Weights of a small GPT-style language model, trained from scratch on English Wikipedia: 271M tokens, 8277 steps.
Each number is 128 + 24 x the weight over its row's rms, rounded and kept within 0 to 255. Layers, rows and columns count from 0. Numbers have three digits each. The size before them is the row's rms in percent of the matrix's.

# layer 4 MLP up, 384x192, rms 0.105, rows 349-383, columns 0-63
155:146083140121123109163137185145099116117079116137135106129126152103146127144119134107167123154123149127131156131109116125103111172129137133089143077127108136115151131178142148112113116138125138
047:123124151134130097121146087125136123096124070208171125140130107114135099128127100164123118129152126153146131131137101113134081156143128119131106128182128151115132094142121139097124138133122149
024:083116180132185121130156121142125047089121090133197145160146129128137115130142175164121133118130122126131130111110110156131099122118123114136114135123119123115138086161128127042126127131124135
144:118130131102130125083087115132120121100131104123140189104126092117158098133111143150115156125167140155151127123136102107148129148162158063132116086123139111137152134152107127122146109107104111
040:095126149153125134110124119163111079079120115185163117120146116156128114126120061167124130117162123130128139098148096128122131143133124114126097084148092127119123131134128115127138136120069144
026:097114145143192127132159116119093090128117126128131136115140110145120070128110130138200137138133136135199138070138121125116139154136128147142108082139084136133154138150192112109142115104065176
047:104118195125186122125127113121100111132107095139139092121130122109117131136118107130124144135111095134176183127117106124093121147134135096129135116132148176103139106138153142127124180122130110
143:124078151150147108155109128125137113115084071122136110098140106145100145131106149125126143137149131116173126091101139079113118119149148190159137143155103133126152110131120149120092155147143137
043:121117147129141104085137128146106113137121129198140136135100103132105119115130121156154116147125133131131086100062094128111107144125126151109133092158080130189122106166163163106127108123122152
168:091098157113112111143197137105062139127100090145146094122086076105127141163074146122164131127113092149118134139142111094113160110146149136101107105138048168187097147155132130134098111138107109
033:142131197124138135127169142130110075071086055157197140128136110125130124148136127146144138101120168119139152045127093155136119137129120108167128126147124128136111125179128130107127145159092122
153:108104135133123131137148140118126133066111112134154146164122139153109121119177146143117173119146126195088116115084106162147134124132130147083082148124148115119113125136155135087119120144117171
121:128164118121133129117150127099153133146131125126136123179107137086121121119131119128123093118136078159157172117088113137121101177119119072156134129131113107122100078166092168124121119103105097
132:110142158149143087148165095151121149171115090134124124169128102154135088123089074129129142088128187134097075100123108149152093105191131128121120152123127124118097107132150123123084109171122108
051:103130180119165110109146073130152122129114120180189149143125120121133123119152133152127131114105146087132156058130079122134144159127141089153120133194113122084107075147127124066128146113062138
125:104089133150135089154102115157133141153133140135124121100164134128131079118110156129127124146113127131068129103124122126126109110151129124129153072179149128154145133147132108128100118143139137
026:144117158169137123122094132132147087077130093144175125136156128136127115133154151170120133121122136124139122121100110106131138149178148106109125112177109129131163102169117140086133132146098131
031:099111140120134106113129186180129063115115107159128126137168103128148156127131114142138124134125123111138146108134095068126123120128140102127142120196139147123122123141161116118111128121129136
045:165129131146144098163077155144146104121111129144150207086125089110142132136115136146130148125115154173100115119130076120129142124140138120137123139149116117174140132140115127066122099137118130
127:116104131140127175125102116133137143141129099144108123157144117153112147086157097143185126138123113128179090107119117137094118160167107127080086107109142103083101064117137126124129149105135210
108:102150124132138119132099151113116090093106152166115118171120084162156093139092095187129111157091132151122138138129116123138152112109157103103114115112100117109172128147133150117129143124116119
135:129134130131106131139159093119110105112147097126154160136129086137150093118091096130134125128139127148133126121118113121120106149161159122172122126118102125169112117151116133134115118113123130
046:119127129128126145141140157106134100100133084157179148145155107146131112159113138149142118128114124104145122102137057162123133144155119120116123145123105183145114111161143146063133117154092150
025:132088170130151131089139120168111083068123125166145135147141131134122110128124127154152130132142110126125087073113088141124110143145161123126131111124123130130111065146151144111126130134128139
140:151102121105148139116089134098064132140171131137127116095141083135136102110140112122121104157118143112175136151170117173094163117147164141116138154170124093144125140125109097131115121127125140
047:114094137110137115161140126137116080124126107164144114140143123183156102159117095159153154132113154125129166126134081100112102159123134140128128085172112140138132113160146124090117151137103147
039:101107134141174125103120117137141111088144126193125150177178098126153108150121144169131178132140140115117133133138088202106139116116116128141125139131129153121129125151155094103121162158067129
143:070054118148122139129099141147119095172141126128156141095124118146158128143118097113112132149122201099106135120128121128119084140124151138149171119152097122131134071138126155128104119149143143
036:109108152128149102130154114153134070073120103168194144146126119138126111149154133153127129116129122113167115097118104131127148128132127106114111137171143185139127106153132114108111122156084181
161:147145104101119098124104146183148076089098125160125150112107118117101107162103162135118133106150145133127148137134099096125092148173177139129150116115104184150157127152115118114101132114112089
110:081119164103140077141105168162085056115108146130129113154132140161112121158110089168138093094107117124101139089110124113145134123091129109104134146156117126108150137125178109129153127097104168
117:138139165129186078124096139149126106126160133141142141133158151112100123115109113161087117101097134108136130122082073188082150113127131111137102110157140156115152127167116156114136104142116123
134:119099142120140090139123149080124122082133125138149095110148126122126130141091105121145211138134088118128141112102123082097114129137142070129153115163147163105113079112104136136131085139136106
032:065184132118154102122134115157100074073112125142122144114133094135135092115124093126124147124125137134136098135119093101102134149164123130136112126171139141144124077196133124103101136108125122
155:100124132104108109142129180161118082121139137150120107110106133139111113120134081187136158127070103132148154082079111124139127123133161120100146094126084145093119137145157134130114140141127121
# layer 4 MLP down (transposed), 384x192, rms 0.101, rows 349-383, columns 0-63
153:111113113160149120099146119119095103150165081134114106122135126122138128112164105153126102169137124144138136167108144137145136145120135145091130155143112108130127186113135102140153163126115119
044:081142141138139103132200137142126121157122120142154177133133115130120132101118129117157109113139126100135074180121099102112186133141123119082135161138146212117134112122129110133123135130124168
021:146178132087134177082088136124178141129191134112130135128099113131245113118124132156121110131127114141143129131132138135119120133150118127129131096133112178122118133116172146136094069099136109
132:115154138147108133136149130154136139130110160096124133121118155145122144114095166102168153137116091136150140142093095187127147138111141114111119133137113070084125078114117158135158117124113080
038:145102176164150121149115143119109136120122155135158128110086136129113132118149143157113145125142170090166117112121125134084170121128126142121122153135127131127151118135134130126162137130117111
023:144127149126062131121140130134215112162130134086143115167083122117113140136172134121091134130137190132103121125120131112114126114120078117125147138134127123051103141147141136139159125122133135
042:137124151174118188138154125143150130160127122127083095092122112148111160119136127150109142128123144096138156126136191145131146089116103132129173121110053110130134098113098138123135144116142141
136:127132108086150126146125120135177128150139135137132114111095113124108132127146133104127159098125158102113109123106130114144112065115135098154181181156087134132136127106077142118077120100115102
038:152124164145120122111130126139125064163130148107130149138135128114125157074119128130097073144131140075133122088133149135119096091169137113109129111117135146132113126128155133150132125125138133
201:152114112116174134094129109085111134119153159123150118075147117141180102161118146138153160081122118143119127102108125125165132124130123119152144138163133144122098087074091116129115121137165169
034:118073139138099110124212151116113124111132134118131158123121106069180115119187129139186118166125123126108071101114095104132113148186124117060143087106144174143140142144187141103118173104146174
140:103073089107133119136135116132152129125098111124142124158095136133124133096118134136126120119165116166147164131110138141113093134126156177137139127161130151105104105093138120120168132154097177
119:144102126148131161206116187091144161124135150112104112131113135095098135138148152110135126119128147143147103101157109118140172091097108128134139130145106137092135105141124134122133133106118122
138:136144109123119131148109150129142094171122129152145128143087117176122130161104109159130156112109135161166107135115131172178084108148130119170137095067124115119165130139108124147140136168145121
052:139164138103109139116145125129124116185132145129140132131146088125123102150142133143149131135093131124162120158140128111158129182116144136124138170099130115119104183130128129112122167188093137
120:115116144145180127130143115112115125126150130145058119125125174128124148102152121108119110122143070127102144154143107097112133127095110171107152110133197192077098108150159113113166123097123119
025:074135121103173069082126131122160141163132105077119159147128107094129148134136075084137091107127124128121097119135145109152103087140133119135132130120147115133093122113095099169076112109130128
025:175140122126140070105174098105122154134149148114118129102096137114153145147064118132191079112127136051138130201063127140125143101149105138121101127079141150124133103117132118125162132133092141
044:138096164142096094145136126146123133144178094215120148162123130165134131060134135131191094132103141123162135132147092145132132075129150110164114129145142141076132132124120093134110121140115115
130:110166096129105094125121141120125194132124108125122098135125112170106118117122109135123102171098157152140145120110103141123156101140121134139111072130155105118142172140133104137139107099116121
110:126085135103135123117181136086128111117097115174140139161132107133146159127125154119173150174130169144125154101134094136124084090122141143117120125135118106070159147075155110140090126112164117
118:126116066138114142096107157117181162095181182126138108095099113142117115119155124175136162142104106066131137156120116130097139123112124123151094121101134136112128121106162096159160157107108124
050:109125126100089120166106136141148113130090141158120146115137117125140140115138121110139136092119147144134136106124126117126131116131111157182139108091150111117123126152086134124118092119143116
023:128125117121114131130160158143135118127151129134155136127142121097125095125123132130122163128121153071140107118134124127101119125182125123129148136138165133134037175114183140132135133110071130
139:140092122112159112105102127081123133120171159124157110122116107165127092135139164141112143122191160113106132149140121156081125161141122170160134112162143088108099119084096099136143162128119126
044:087149129139130122110157078138137164155125138120151134132108124082132139122139120140125103134117128104112133174131122124130111130127159180111127113132103172137124156105173123171164140088141145
036:162155099114116162127162120102147125133122132140133132153129122109136124135193120129063106111131140140135136124173148135098127130134136100137143124129174127142135111121125102142112135119086134
147:135149172148082157122145113137133163202115127114107119118118149125149158170118129160083112164139073136126139143138157135105149146144096103078127108131097124170121125098139116141118188114126125
033:080157140118132123129150163145122152151140144136090131130112096178120110105123146138124129130127130154162091123124122103105161119053107153140088148120127127131159196110111069112150098179130165
195:136146144122155156140112137145133131057087121127144148088095135141124135136098106136077137149109137123124113133063122166149121128116147124145114160136131121136113096099165139131110105122142129
115:118126119110124131126121181097139153161170112132137127092136121134144128124138141127124159143106169156196135116129107121083119123108116089122132102114175101156108156134176149147124114107094112
121:104083141134149161162131131088107153105096168171096094156126104126107106142086140146096128091154166159075120133154081159125159109084130105113118142185116159146083143129134143134129082136131112
126:133119134127094119119179124121150095168108147148088134135109134107125157134116139155106178110105120114159119154106142136151104109149155121134152121130078155154082144110114167147130152128089140
024:133127128118080121137140133134144147109121153083129083103118172146129147154104138120067116146131146163115133139128152147090135096136120133134136115068140119132070128146146124135147119094126142
185:135109140116142167093137095125137122111125096146124128146120148093089122139153126116113152175091116149126100101111069140138096114119111083108127128105147121083134154112132105122128155138113118